Weights of a small GPT-style language model, trained from scratch on English Wikipedia: vocabulary 16188.
Each number is 500 + 25 x the weight over its row's rms, rounded and kept within 0 to 999. Layers, rows and columns count from 0. Numbers have three digits each. The size before them is the row's rms in percent of the matrix's.

# layer 8 attention output (transposed), 128x160, rms 0.0562, rows 62-73, columns 0-159
086:502488504471461493515565464491463479510474498467491491514469462492495472466532464495497471498480464462508554486551504467512495554492529491501479506474453500500471499468528483496512485480491500470464521496528466478486503499487484510489473512483527522494508468504507494447490472480504487435489466524517512509497526495536507488487558473487508493478491521498503521539471493466508519504494520505426520480498477510488534502509523502503494437522565491519480480474481462476481451507509536
082:497537504496523497505463463503504500494502506501541541503483489523479441467511495486470510496507482529534553500523520536473541524491476521500522535458528473498518516512504462490531483562488472497439499539496508477506560481530464528480498495519491521508531450477506527501478497499508511475494451475466504511469493513542490512495464558529490518457512515484482487483547485481486510478474474493546527491495443498488515474525470467501523509512518522492492491509493504560482519495532479
099:582522490466505514487515490498501465486527484521546495507509505487473522554498456500516538582515508485470472516542504520494450503504512456492506511485507504523466472483511496501553516501487525513516492515505505534510509534498462461542469499455518502483513523494503516522502516571462494503492474476500488560496520467533480503515484448516492495517506549503498512491493512466484559499521502526514496456500494509505496514466539494526486521481509473485476480510500499491471495484559483
089:499493506450542499532485517510514552545498479510503506527504493444481509478459511537500489525547473488504522492461536479504493516455493523516514524514531487523461530493522494515504495484543477496493482476519505510497512520467502490511502507476456479526516490517497486519487507465472506517516550487496489458491462502468547535493546418480506499505473515525520494479525458494522493493501512486452491460479508520515561493484480492496502504508487535498440497461479523425520529510516488
100:490472528468487502447466460482558487475488522488492523501498495521533532510492457486544530447479526497519475501512492495467515514521492496523532530482494498495497536528491506461547568497509490444490493520482490518464503517477444539491541547466529503468479482538516516514536508522513526520526506487485478509502484504493511492512507513566541513510504536485522457527461489488484486485523526547495500479484494519551495502478498503484500472471511525491501518469508480505533452494524524
098:524487509497514534480520499526544498485553501518493461528507555468463501525480467537534526510508540511473529529522483503486496512497483456497485511498495534490503492485474545504480479513523456495499535481458560471491503512530491517480495535495541498493474514564480506529547470457502514546468544495483484490512549499468535515495503506495543504509496518521484460472504527535477491516473516506530480479489520530462468471465520482491482517530508488545487539494484520469497523487459496
101:503523515521472456487547527525502493528542499483478524507492492490472499481527466513506475484507504519511497463509519530514516486502532514529513532508460487490481472485504484530460476526494531524545461519550493471509496465479508517498482522480510513471496537549480453456516536504466482509511473481506505456534455503538442518513480467472480516446517481514534487499561463504479547525550489458517503507474476495534502502535475502515478484513519447507458523485511517511491502487481502
096:535535520537512548508517471510531473522477502475512484534515498513524500497550494532500491478490463492493506519541463461499491510458510508546459499524531487537503521474478495505520530492489492519515485497517494512489474464445536485506528515522567474509477451467489499477522533499520475532467475515529477513470474502491494526511530524521527454532521491540523473475501481494508497488496510511490495521469521489540473496434485481464505487534530511499541540475503505461506438478525496
090:500508502468478503502507476560495522497454484486483516440513503524498523517535512511532494506447476510497492439465529542513494523474515476519490479482472506531492511542491497498532531498530496501515485497517492502521463497493512495507482487494486561476494483537506529498527481477482458458507506496494498515530503517496517522482493486552498498467521468533459487470502535554493525451524519548525451515467539456504516571498481540481489488503540528528483480482500502481507487505455523
110:468461484546471505526493506494494484540446507467515524494521510537487521492488522496518531484537475537503500492488485433466479503512515505500486473518490506470535495471482490463465519472505507515529580506449512493461497490482468524494512518547448489568504528516498493464458549444483490514521466528485496491510483524507484516512487498475498497489534499495494541553501503520511495487497517508534529538504489507449468519491509516500471532480462469492488511467516508489515493490536524
096:477529516543505512513469519523524501483487501513511510480505449511508514538483489538489481485514526473485480524514471511446485536558501526535448574485509543511525531502494491453515501519535482502475513474518468505538523486521497542493479475494503481509460475520501499514504480498506450521491532522476497472488515502496481480545491534508497559458509509534520525492503477530480455511509480531497526468492459494460469537508537520471502470490506517510556475481510533466474529514502496
098:525518480511513491526518517462515484469520482461496493508492494508508482503539555500490499509524538537499513499510470489454519519503542519493494485495508510519521484442509490502499545533490501547479522510474467490503500522520501510544542521495524530509483493530473478486519518486464484538517476507530519488489499476528461457494477478466451517462525527440488512492490503555534489509467460504502498513496526441504489503510506510549468528503442488454474524470529506484558549520485490
# layer 8 attention value, 128x160, rms 0.0458, rows 63-74, columns 0-159
096:501527528447527508500484462485508489510462508532507505487501494514447458450486500505494533510453490526507503496509500491475515520529516525518462503466481503533518555499535446520509473487501525527427519516494494517496530515497484503529477472479501525486505458469471483532445486495512501465491451517501532468474485546527517487483464534480471475519495494518502501507482505519499512492513498542555534488470489493514525523542496459484480523473499458464551480478521524530483499490537508
100:496519457494513521558486481470477496496475488500509523467518486525506496501499453507484516525522515496506503499435531550547514497508520504523486516505474510489512471470529476465501490480557497513531519532505491494431532461490508437563555485518467468470496506495502542488483493506518491515497498474516498519496460481547537451496524506505473445497528528496498497506531503514490500465464472453484534493499492507518494476459476507513489472487498508499497497491484499468506479557458479
088:520505498502487502501483467518510501555519519488506523500478529524466531513466481512511500502485478487442480470527511520547546471487508530502490479473480468492511514515502475480516495518475518520552501483479508463474478542516504515508527526506503505486545479488529504542521488471506546453493466487494486483504532500477546465482488517457513515533489554525448492482531512499481483554547492508513519458496474452500512524481500522513525476517447488491525537557514482548499530473510526
100:506492517475473484471519477465530522483462478529506567474482511509510489493475491483533497516494481491498451464482537556490469545546521542509513467515492535516522511523543516494513480517534473496493496487512483494486517514537514464491494446495500529507496491491516525520528458451509506487492484492464486485465517532465493542509474471531467536478504480466531484535460497479510539475511479459446484486545507504459490487496524508473523477536506486506512504511505488488491520432533496
084:476529528506528469477476492521484474501481496557496524481454491451545531481516504498527488497487473506498495484546537533510496528499508492501486493472452537495535500497534448466539472469512496489507493481534498536513518498501522486490520494500494534485494452519557489523482512527521541485522466487463563509508501467528518506538514529525499538496527497559483485502500517509486492531502511554423516518489495493532531468509486515484487489522502511493488516500532531472518452505541491
104:521494501533539542474481510476479547511548536504501514487534492503499464545513481472452504514474508514502469540498511526481459485439558466474498519504498484455483516485486522511478479493524487479508497506522484475486517458546472538557478536531498520500478531510509500500481517490492490485477503524485511470514520471484522500526486526482517468495531474499458490499511513466466519499464484448532505522505505495483478514537477457531542537495488484555456465540488519508478522522511491
097:494530548527550452519499476489510478502490512491484546456495478548458486527469513456516489466490503515519494484542530528477475505496469524482480493512513486531489500493473488518537483515506528455463426464526507515452497494444477446516491450481488521414521493509490528528534502517498471517521497500501477524521529471484482527520470502521502545489479496498523482503550493536497499521502482513499487487495518515488460498515465520522537499497512490518512528474491492478472518503496509
093:535478481518482501477504518505519494517519498539520488461490515529509503527492518484522554453527493488467487467509530524464457524516539431522511526461525539499468525465488512547490498448496470491518472486473525469490535491502523485437524512490507487484474463512463499504499524494469508507488488480494493525519520520484476537446495477486453514515489511522510493499513492496504536504437505525504472499447544517517471495501470482497474500534529528524472492510518453494476542462515508
104:497535529529459503472511526469516501508474480530508517548505482483470494450488550517513463493473502500526450467499468513447488509431489491489495491497530474522510497532501462514482510481504511495548493485521485527485462497490498513520507570501478518513529530461495467485465497480550459527510509514561459476454520492509463508517521492514518493499517441514503502509489464511532467492520500481524500519526493489498512518492515511478491517459512502498531530469522447537460497499532513
091:476517538552500522486527519496514557493488514524515490493472484486490542487448508479481508516506516538481497490511517477503502517452458480514491506556449514480506511506465503533498533463495461494512494500492520534476455504519546542468487475432508478476506495490517476537535448507499546489537518499459541508458506530470488548469519501505501555523492456465518500487525480478493533505528494510515506492530510523501475501465511519491505473508479515497483553499497506452505492481499507
100:463538491470510500519466459479521494462460518525525500521517478501467480484464491534462494552519496532517480498501525515476502515439507480524517515494496480508520482527513509495506503524497537477505489529551494472487539519482482518523473540490438492491533523489489507466471494535476479496492519505502491437504510462493478562500484508528457492535497485531477485511488505535520527487513531474503485511498495507506546513511525458509497494424461508455508506499498541515451462537497487
091:498520531522527531537499461512511469524517512489492491475492493522494479528507476520481502507490502522502508470508463448543470529513456495519532529481487495477500540496543525524490522503522525485497511512504477453474523489475501467518449515472518529531464501492531539512517497508429514517511504489484523490498563515463554496444490495507478518490513518510473505525517524459487473485521518482490447506493506501550496484515483466493498484472569546514484484539504534552513467523511498
# layer 8 attention query, 128x160, rms 0.0456, rows 64-95, columns 0-159
076:499488527507490482455492521487481514473501485448501512506439526478465438455505519506493514482560478527487514521545473547478553532498517522503496504518525514474467457505458455484510506483474508490532564506504477478509501532494452521511490527508481511556476490480524485492464540471496484472482498523497542495513516503527530455482500552491506519536487527536499489486491527479473478524499480517527505516511499471462486512481525498474520525505513507534508527475478488519479540499527523
105:492452519517515524482519555507506532511486474507490506476512494489506535531475462493490508518519479529512487510443533441474486484434502459501461512472482524496514536507519558472539481520463482507482536515501491506508488461505495520513536474464489502532502515534452500525483517526509571502514531481523538531508500520490527497509506554489482479504510461472490490465485469488531492509482516506509473525480482504496472505533507491477500467460521466481503498491536450485532531500458530
092:514528482470507504534585502542470535504546530496538487507490504471518473469530512491532516476508478462474479507485491531457513493538542518506497485516466482466492482511479463452453515521495463481511503489499522479485517489539512519477528519552503503480519508468521542449487515484484490517503455530527505502526513482502531463501519511494524502481534542495509454511509510464487490523523459473460509508459479514499499508486497526492489502529482508510513476433476490542502506493548485
081:465458521562478467468500552497536527518469462540521490478545476486497528512495482506460505478501483509558529501455496476482483497457483466501474525483525526478524499501539545476537510487494512519504518506485498520494473473472491499512502529481495466505528448538467522537507479500502547479518508484528503525551530500480515502513483529488466515490502469460510487501504446538545464507487526527509505511470465485527498532517496500488523521498495465451500488505534468490493515508456487
096:535520513521482530517481536499525495532500485531490538488506524553510497523438503517465499480491549562499511495511557489497465514513504445486492475512483511501498506536537500508550485482473506501469493494504450502457524492505546472516492477522527474460515469538509484503492523535514520476510446487501562496519478500478479484504510505484478534533476465459493494461471539557523467516482514496520504518451484492504479466501496500519498516521509488504508542502511448480528515511491480
095:528522493451531487496473447478507496457483543516519457503545502523491527460508511509541463485504520472498471519516553486537490519496549491487534520493500509520526510506490507522467513485525503475475494498520520488475526491493517513464471499500482509510488451519524446492504478499487527525464525546475467437458487475453500500466521493507500468471488495501516503486491449547486497488536494531489480510492493497515544498500495541554504479504508525516546540526473509535504479482547478
104:495508493514463527508514516521522536529484499509512563514517494525555498528532470535516470510493461461530508503490518502476517421501521509518495530470526515499500478514524527472484460483521481508501470474489510488517509470489498503513496544531503518521503482522465515524507482479487495529525494490522525498539462488515552447552522516521475495479475508473544468513475522492542470524454484433478511501478500459503484526517469490492459505509518467485510501475472523481484501533441511
104:505513514525483485496450501459499528514503490499490525518486483507457504482478491536469508509528530475542513504493542504509499432486507519535497516508540529503488447506492489514465517462494555470476516498500535462467498502463460520510543496441529484548467482509499522500495473477480493510500523516485502512464460501510471464453551489479494505493470506483457516483502468541538492450482513531517503523496486489508496512494477563535524548475474501499508501500481496477451510470522475
084:499480485519480483540493495504518482502539500500510492470521495527518480496470508456494536483519499537461522513501489474505499547506475481434496531505458483470520521551512520531506556508571510517469501520480496486459510491524519491487488508434471480490492505476511483487522562510534539485477482536485469491524534504475460480510477474494494529528521512439462514485486547486518492493519514494517507469499461466528501483502533536533504505497484501493474524515523463530512474491510552
126:509544455490491519474518502487490518524499548519519522522522518480520525474454527484552470493517482429513516511535508523524484473532520516529534501471482534503488472502511464511468484514533501476501518485508511493499464489505507490471483520476484513520488460470501483490520482487456529517538473500529488488517475454503527455533515512506482516463538500528483477488499470513515480539533446481480481513502524437522459522501520552553488514513486465523538466481476496492488492521528533
103:450505520509516460458515514498497461464484509491540507477490475516527523494500497462502538466529505494486550494525453465492506556451465492496492491461542499494507515480496511483497507520490462500513502519482501536491474482558522521494497539580498450487502521514479487500548528520525480492525490503507450515507538490514501522505453499484493472498473531480505517523519495450508477525509515516528501477507493499517472514459501493469510502520485470501450438486506536521547517513478531
100:471490481511521487467493516499516542527492487492463466485517447471513516491504480494464510495501490471505533473501544490520516510514504502529496503544471464501489535515501459508540565495465521474461499535522511483533486489498521451480523532509499494537513497507472520483494524496489538482507498458500509515529483498489435513539494492520493496489504504427478500524490479547474473526507466453477525482537472508548500505474465485530503476449529501503511500487503458483496528524489429
099:505500495493499531509493458516520526527535497490463541499508546513465456519475495500469501481486530531483514502488512541449485462551499484489473500500485508501473519520542491512532526464498527535461493515522469474495527488492523485541534461492535494432509517536520536521543510490546498494497475509492543503541488507527479509521496550507491466507455487495467460468494490506495474521464504466517472523494457564500500503520516470478489515504508477469488461472481471463504471496494523
093:554518477558499462473528491516508495464524501479505489485517517555491540479549475520521501504447485487530505535451485535522475508511516487532477532502513537533493441468497519514473507475480471488518479472481512473508491540508474516520499492486492508491470486540503477524464462523487519528469520499519485450518497508509564495474504519485474519457526500497494517497537518490495509455485482509508484544489545472479471486519512477502490497486514500529498497546472549478479477443483496
090:488531478510528480523487509470507502517472499519537523519541498507529518519483499510488488518409515467483517475468497506516533504456514543523457515549482515533516432490498506487515509521497529476498461451490501475490520493491500498514503519495447526522473466523510494537491489558475462463501509528519447512491482497451534485497502486506481528442505505481517453500505481514504475502442513502471497536493483502518534517509490488515503534556466500470504494494487515511485479546501495
118:498525489488455494536506492502484514489491515482470445538514519493496485527480531514544464505493526443499484492528511535541512523488546498497542453496504506492502498467488442483483460519456483483474509496463565524499531480532532513475492520526510469493498508494509484507484437482517456538506488510486503525460496476474485529485495473492527503482502500524534522479538516511471510491495463474486493487524533482493493535494492521482478504533499547519507529443457508511523461445508467
116:478478503516515515532495508483492498517479516527488497494498501508512508515512515469448532479532526547504499501444515415471522495529472513493491452491513519517520524533461535463522524482493536536558512471513468554527491492484480500458516496514499483507536524455506505489515531496509512457517527504525482518535519487489534479549457500544527472529513506516456530472531496515531518546476520525532517484489486522511506523498507472514476492472483447500493486519546498506507490533516523
109:460458494493500475488505516495512539518509474501538525474490449505515485501495501476515509467464512510494516507449505495476525529493425505498492550525458519525510529504470507491506512548512492509502507510462512496522529504519527508510513522500507509487487460499496510493541516489504479488495536523548559514479481524513472529510466481454486462493496481493482512503498473545531460450440496497475519495516491496571487518526476479474485486501474475434508510464491426504498500498476505
108:523534462497469514530540512501488537472505541503479493528492521498501489489533490499525488503505432459480505537460493505500506473496505516490516471475497527522518479492492475526444485519477495502530516457455505493543489536448472537516465470460518527520509516498471454492471497462497467553507473530539501498503508490484526513472510530546504483478545504520492485486543539493480518494526518470490505496510499465469481491546493503452513495511516550479541491512450517480509477480466494
131:479471491488506454512493480430512473563459482485542512487479472526484517458508506503498487453505510509500468512513499498453542532515441522513470530482475499485537478500464506504487527530536497481505517493503523468484507467544527498512486552472473493509499492491488501478523498463485512497480527490541547483501520515561503486501495517513464510496501549503483480545484494543499508497448501532519538506504489482524502519492533536536474503495439498469513489463508488496502497550530503
119:511513448492461523537490498480509528501521471468501482481466533466490517490481503476485527443461487482504533520463498450483487520525491494525505512489465511487525497475487509508507492468503512511482514509542494483511490494485501506510523494544497509518468483517493492494537505460506484499517448535497543505499446505493507503489496547513456451444521525504467488461559451559519508498497526420496497521477482508493499531536467514495520466522510473478563511500497507534485504500471490
119:499492518460509550533505484519506518468508493550532482488504482480548507506497450490477560568498487529456521509528481512483516465488489499477510487507456504472535500522475503521550493509478489514521502510477482540547522521485450483513509475506514504496504554458474503487486520508532468502519468518517481496462515488470465505496513530510531482494499476519487494528525474488515523437465536460513501497520503501553515497512455481520554495460489504495453531458486496494490494497475489
137:499506498512551492506479465495506534481474486530518472502511527524550492561507514472525511516481535486494488499501478547493480558516496512491497488523517502484527465502475483474562466506503488462507478523495518512472510474540510502484475518490507484495460497456533511540522459529512509492487514528551504504489495532505478459515444500513476503517509512504501471531516497555510457500486462534485444536503507491522480545483535524487509499476489547491520464499513498529500459473562467
138:500514509523539471541468496472506510511507504519533504487538485507479483466517496503515499471507520511507478477456489467481519578479458552492507479528512484479515469498452424482541527493506506478493523514500519505480514503521476520534469472503485489523474507508495545498508510485485454484501493498560512500511509519547512519484488529526494506519468489521492503514492487551507465539514519511518500505533496481477509553507580542506475531461433527514487489468493492518492487510511472
131:535464472487531523493480544522487506464491521512504490514470500513529513530476476498462474537509495506530473498501544493526495522454492489416472430505499516525530506524496531461511490544532505476536456457472524536529462497470514507487487519524508479497477520538466517503495473538490526468521542495484484515534514508483491498490483476543522505513520450481491530465528506467491499485513502458488480479486477535495519526463487528477519484481519528486510492541521469509528484506478526
126:517509486517473493497513552526486488503522525495476492476565477471494535494516462531482512525497502514504470496504515518548474457480501472506522518494505512535484484549522560459490508497480550494477525469508499514508508471498532518528522499491477516493493499507490460516466472512492521492494474505499451495458509483455477490531533486514529528466481488507515480511490510476518520529494542451554474489510489503486482412477479499514485504498540513522499520536478473447530503437481522
120:498474465521487507512519482506480541486497492480546488503548481528493530518491425556436466506470545503469511501499522546551491513522449533515485487499487501491494477525506505511494474522478533508521510508492475518467496507504471475492477489495505489513461549534505509505499506502487504473495480535484514511475531498490507499502505548488528496528474495509485511469514519514462542486509501473486520490473495528549474514486544496493519546452469507541466494505487564442557516493495489
137:498531494523530485523471495470512530533433498501537470508461502527484486492470544485453502521482539476521516503453478477471532492529467507492476503479521472467503507534552462501510504535501544464529485466504484508527480488542525525457518516498506438493498522538522486485508481514469513469475493486526493549477567496507457476517492476524495504561492525479491557461487530499532496512486461508517485496534492505511484509482511511484490484487480520475513513492464493516477497477520516
121:494545511483528492489499499521519531492503516464515489558510523543504478520538500518484545476512531489515478532487455493503519493498483498533465524519461487567458491460492512504531501471532493509506501520453519477496525507475491486528495443535491472522539488500481501458470472462530467505514488557501482478491508504528494485506509515462510462483511502511518536505475469495522443548495481493494472526494483531471499557484495483479510472536479527510523512502476509546545482521546485
115:466462514489539515511471543480530496515497501495488511499485493543500529553506501524471533514540526502529469520508510530482533519532461488485487448487504519477492502484483501482523509486475514502495512507466468510477443488447526495491506499508515502495503516496507519546520464464514489506522491535492511531492506500487465523485500479465505472495476472418462501487493503529479504462446515507498490537517449512464528526501531467473549530534496491453529538467518488451505532467514483
131:505518486468495502531535497502474439487490489432422474487495512493533506455503557489501482508502511492489521490476481524526533503499504480495484461532494516479486545489527506517483483564467528527489508489499489486509518522478534491514504549481532505470512522515465480531515511524497494533506508464525490505505486541500550499523471494515536505500505434487526512499490533465513519510522508482478491505458504516480515505486501452454471471490455494533484553504483471507549491462496514
135:490562502532516490490493459491527491486479488533521523520529500499453520462502514492510508465511473528526505475500503535506512517502538522530482500483485527480484482501494481524472521481450468484535465508506529507473521500466544492524443483539523511537500462499460481491486508478491455543512522474526539515519482523524532487499505537507491452484501521525506514457462456506529461565508475544480490518485482496506490504517525536475466496557527498487547510493491527524490489485506455
# layer 8 attention key, 128x160, rms 0.0454, rows 64-95, columns 0-159
078:556523471472481524478506508525488492462571481529478476533528517531511465511519510488524508522459477488517496518489466511519472471531507531476480479500509510503524524432510503520483432461536512504502480521496550499510470514491523487500490489533512479470521505548514462530522528447494533498476426469497505500529509487493469524512489453522494464498503483535494501549489535489489503488515494467456544511543482507494506513470506452509509511518477513502524528489496515523502503484501512
086:506473490474527502488488466510556452491532490498461500541487500438490497508521554502502498539457522506516527510489484517491488497505421447500498453519490457516480498509489490512513523493552541501504473469561455494499498541524492525502492496500514479525512518494510526514555494497513518486464520539471481517504498497486488500514493456496461490503528520493485540510484510500473519503507493483506526523507505455528484485469535455512530533479488507545497511493442540522515483546487511
084:539517483493479463468479465511506463516501464483495520536489552492437506520483528474531504505489480469517507521506478452535464496533501512527462483515516501512505479440511508529507490473522522510521491506505545496501479538510471494508498498487517517493477517534496458521550542466452502483499488506527458497488496501510509537506489469495484524510497538538528479544501513532497496479524493467471534504534490464529540537473538511488491540476509500512550521488446498511473473554494529
072:512495500507525531536499462534502490507455514539484520488476526508474517531508499491558482516484516513458504508478463457511494480490495433518536498509505524459471489553534510473487521502484537477502488477536407516488508486497509512498523478472520527476469492519504507522492501553506508544545489513507501513507498499472511453551523500488509500495470498515449469435489495482514534455501526501518460503473510528482473468535471511503467483514521511548494512523503493480506506517489493
080:445472532520495475543468538513489477519488527489514475475541493485462488513470503485470530476518516492477464490502464514506521472534477505488515492518474519529479486536500506535494514507484582535495503516489478485470475479497511489511533514473494502530517469466497504476464515513493499520499522460512470456497487488446489446489527499483499505514531477492457513477475503484502503508524493533524440534463492496528477503517475499489530504479508457508496536488568444468538499521466529
091:518487489525442523540496548522501545509515513521488492496504497550546464503454469521467519443456542522471500504487504500494489495469494501509484471499522521462464517474530522467513496514517467512492499453504449522478509489494489520483468506513514509485502480518574523485469543503535506496492494498519551541510505523491483491462515497458494520475513495487544481516454517505531481508500527485536525516532501497531486535531493469533520516511507449477517464518482506537493533469509519
095:498489541492497519471538453496469515506505505514525529519498486464495535504530475479556518495523517471474486469518480498478500512511485505489517506476529489469485467543451507452512525480456491474518500465500469527499521504501501498509515472526475501500468527478515521538514506481474472551535493497519517516538510549487519474532468538506490501512535563556513483474502457506523475493518513501481493490506519488518458545483494517455433479519483509463484462457481492505447506513473492
100:488484492508462567455527482507517501469495514472461519468468507508584492478476479492489491492498522538476497488498498473508516520466510489463514457521546471489506507495480524474497470527489465500519513489500466516507488490518527540462486495490542485475472507516571482490513497544533482518479483500507519526481533470511478504471448486543488455520498525476503514511475512457514517538490524495541469505494503498481506494501470463478470470524528548515449465520515517523503528515525499
084:527487518471521518544490545513524505494545491526506509486466477545509483461453476543497520494460544578489506493460539495503512481497485507506493473484521521510501494504516536510523485507487519532480447476489479512473593505476474490504492492464519478505531501480519503474449531520523510497499500516510510499501507444481454473478514507507534497477468444463527501480495526478496494511505519495545511503499485502473528491532482486518498518539530498489498533546554500484466513497496489
118:516521469517419488496492477545471509505530479524495538541504529483479524500478490509562529525474489461492518497462466481530501487465519554521527512489545472494502472443505465493510498488499464509469512545488533491477545462484471505503452502492516512534510485506481473506441511473484489508520450529538479507502484514501496504518512487500497563506515515531518513510496526489509517475518526457474515479512482520491483509524494531478467469516495494505548476510490519509445524501520503
114:452489523539499503495484530489515480528469562523492509440527465455530521487487477474483480491519531519519490468519525505496538525545454509450516472519477495515490476538510525474525483508467505508495488497523454536517478492518515479536477506533480470448481508486512523512471460496522537536519542458492505514476504503515440488492501490502509506510477488501467510449500489513532477462513507514518480499441513484495490518510457511473501479501472478497475508523529457494543525516463517
085:481495500530499485485481521476503507434490565522488512457545494511489514496495499504483518454508520488486487488538474541492539505487522524508469467477489520502463530504463519486484482560464502489509516536528520496501483527500469492483513500502479466491498506514492484531494498516541532458514535504516516455502536482494492481519460517496483503515500472507545523500486490482453493518463482543568467522505505499538484492455516477514519502501482501505508441532505506545526415488472509
096:487497529420480556557480498503507483513518512501497481532495492467503463493480488484496501553512510473542485512508505485504455517557477497498503489482540486504500530511528463498471483498492516518492485473532510464499541541480485517447473490516476514533520542494519495503533482528530545558472515469501522496499477492511463494509471497452499533484463452506517509533499488522519464502498506483468517450513510515508537534529482531452487518484481463504483528484490518523521483462498505
108:507525493515498472500485463496485508507531499521540522530502519458514496493482519488544462511486446470540489508510484516474498531514472508558508494498532487525480466469508466511501458493507497493489449519502548485487557499468480527504499487508467501499499548490512483491539519537446504476517528518487487491502499461539501510551495539530475515491481489523521465547494479504449471487483509461490522514530489477486495547477539521439486506543523504494504487487442543523500484517515474
105:520513506461478494486497526495470491538479526464514515518496506533508530466491498479499485462453481446554532506531535473507480534529464477513491531528500497500502494476492530513471471485542454488481469532520523459504495501476484543507481511476497499527513494526487470504467476492490499507494470505493511487461513488580504468508477460473478523461460459489538532571482508468515476480502493508500536519511515524454538490508474534454493483500495503495500468477502496525516491484480455
095:494478506494473504511496540513469494494546501487498481537522498497503533508499515469499495503498485472489484531507456540483502454535454523486455479509504466496503456475483505474448498503486492541530513494531526538523502531548497494487496551502482479492497508487500502545524534508548510481512510523492508496520488553504502506534476497515490486490489496501489521569481481500480473450509478462530516511470516511543508545498538492506487542497491445447523477464504523570509502468509547
117:489478480548531514477524541517516504468543456517497520483495485477472507499524498522468491539547486543470514464472494501472502485479540521463514502527491450467490502508491500491537488510477501517502503497495460541493534514535536461529501484516479516471495513480457519506503499448481510477514472502483489532518491527446464525499503515510479475530496526484460508474462488518486545518523507469527477533502480436474514476520507465530478509486469483509463508515505521486478550499477568
107:522516509505503503470524469498539516464508509517496507502495490483510510507472466524506468518490488522546501559511537505515498495464493502541518498456517477520529524488531462489488464488459513496478483447490463489493537494461514520508448479484551505519534494518513456470499472563475489513462476521500502504519510438531542550518495507500504544472528485514520539522558498524500503522480511503492511501517526487475546495557489513453494473522515520527498468506466514471518477477492486
124:496469501511512502530511522501515537457517486505447509499447513456504493495506461520480482534543453544490489496493506503474503546491477499480503535507544466456510487514490515488494446522464480479501489464480471510520555503456527543502501466495493508518535556503499436478492505497481517465508486518492506542500490497476489486477487547514499473486504477432465507507506522534474520528514514494529516522495472491459520489540443511498455470479521489485453499507514520522507496500498496
121:441466491513506491495478541464518495520397513519500472468526483541546515506509472479484521472520489516491483489513511477473526495531479510477473460494463474513517522525485515452495558491433525523525517514496448518526420480522513490517510535505534463480494520506483505484478505521496473511487526483490521517509522507500521478480513502526532477498474489503492528489503492494505497480480524514530486507479524533520487479490471463523500521470518472512523519513542467459531518497488517
133:507533490489511499536492500500509497526526479511467508450499495498526541547452503493468490454492439566463498485500511483519496496462461487494499523537489486524487482506493473506526522487506535496513541487490493473495519490517495510474543509468507471521488486536487549485524500496470524460466504469468514525476514489504482476449522517503473453491448507470463480510491483501491512566464501447536478508445489507509547494527508544534503478473520494507501520503521457495497505537507482
127:574508473478491529518523501515500497478566437528560497481467491493514480506443449471530522543477449502470503495497451492471472509504502537517515526487508477461503515484478482474502525539467488527511542547479510486496529510505483479514483510493490466525521535478470509485510527454502488500491466520519491511487476470502481487507525537518507504510517507528525502526495479522515518469487480465515531510492509520504540519491478524552518493448511471498475452493509488494455516516518504
136:516496497461494511515479549517518504499545540490475489457526526530513468542461508473486548509459514519479492510468497566519492491503495473535518456500519505465523511508489539485510479523504447519485477525579504493494487511521485513494502473468491499489455498476522493528492539501511499503456511456458504533515482505481482505474497485508526509501527459483519497506480500519492504496501489524538467505494499514463442468471478545526544450522485531495506504522516482515512530455531463
148:487515516559501510531478504516507517519535507498507477510498531530522474442492520440496522529514493541505491490512478477540477491513523527476521474494477485469494482548474462521503522479517495472556529471526491517497483515526486530501532516481531476484530488467523489497480582499511493491480525517467461502517497481529491539544544535547489505494490456516460488488483492489514469502519521499487525525486517494489505503484525484505517539478457559526513477494469494524476504447545487
132:505546495521496520468469493488504495487471527513500489485428485511502510540472487492508545523528519514532492489504531508499498528493522502508457509499497493497530492532450517510520493555507495472496498475503467506517460469498510489534488515523477521557508533483463507500448494484503514474478513470483515505478475553507503533494487520508524522496506447537511537438519481441495493495487520499518494479469475515526432507518507533480482498513436538488529457516507520512522560511488481
134:487455470502512533453471495501493498523482507523482510511509483441511531482482486499469472542540479489504486507458468540498488521481472512489505507533522522502533484499505529503516495513470544484476512466508489500535467503503497478527489514509407544527525514492482529563465424470483502497518524467500513506488505510470516466496455472510519530486532510496511507477518522514528535510494491492477464496519526532472541474497487459527447537465505488522497512516473500484483470488507519
133:485465476534479506489496488491504518511512474507502492520505562455542488463493485506484484516472529479472478507447531519547518519528499506493506509530492492444484510489491487501504481477490520515507499503478512496492529520508471474552503497490485501486497528564512504515465520526490548490484512532493512541465492515542554511522504520444477490505486445490475513450446526493490497452488521487501525489476528523553495488477563498476520516517466472539501510524490528476530494474466539
154:486551510504516496508486542468487492527471499501491489520502497495498507445461495511498498493566503510480479497488530514476550406543502489519457499494523510517512479531512487511463476514509527464510497514500538483493495504519481525487503507532508494509536491503497472491503476482496480509514555496489453525456530488502445474537482534501495499553520466533459502474463515508517462470475497524558521484503524507532476512512524543469491502490470529526547469508479533527475506503515512
131:541490515500478527521488553508465540494522515446530494516524514508530495476492543521433526500528518506501536491487471444504470505520534460495530456469522530535500531532524493462481496478556535517486512482502466521469529453497495467483501503533479502518494464509500500466478525504529506543504514500456475494501506477498480494494496513476529448514496483507498511536522506508497471506473522477547501458538492488545499518554501471491496447500476504531477485502468524514496490494500528
128:477563483535524494505482509486559529474476461502486482496509575463571503537484545514503492475527472515516490501487533552512497508551484524516475506454512506505532482537490533506487481492492494485506458495511511478461499474454491495535499480488509521478491460466467505518503491500505524532461526511482532521467489513488499515514489470529476487459436503505512472523516490513478529468464521456499509512518494461485515550499505503481527503530474517467485526482495498508505541500487483
147:476494488467489552492512521514454505494497478545495531518540512542497470505477508518524446498509537508497478464480509544485499516459468489521504529578519502519510488474495459529519501475455512498480533511465521464561488463478513497461467504482526475503496503519521488494488470496533502514516498504486518533520519541479469507485480481494539514493455521485501553489469527493524483502517460513506481515512486562470469525534507462491450497512502512520481515489492514538512536464489485
152:495501497495527465530507554533454482491469517485556494507495534518498565509521518465480529468509421519532526497484487498538503514474516492489463509501511526539472532481531487499478503482527484496485487484479517509506469500503507538489500516522526487524489514520449493465531526538460489489528457487478487506479504498474549502471524494503548479504530475490499483516487454472464476531465482471465506507514455489511464508542526477522490491518549481486529497480472478527520529492509470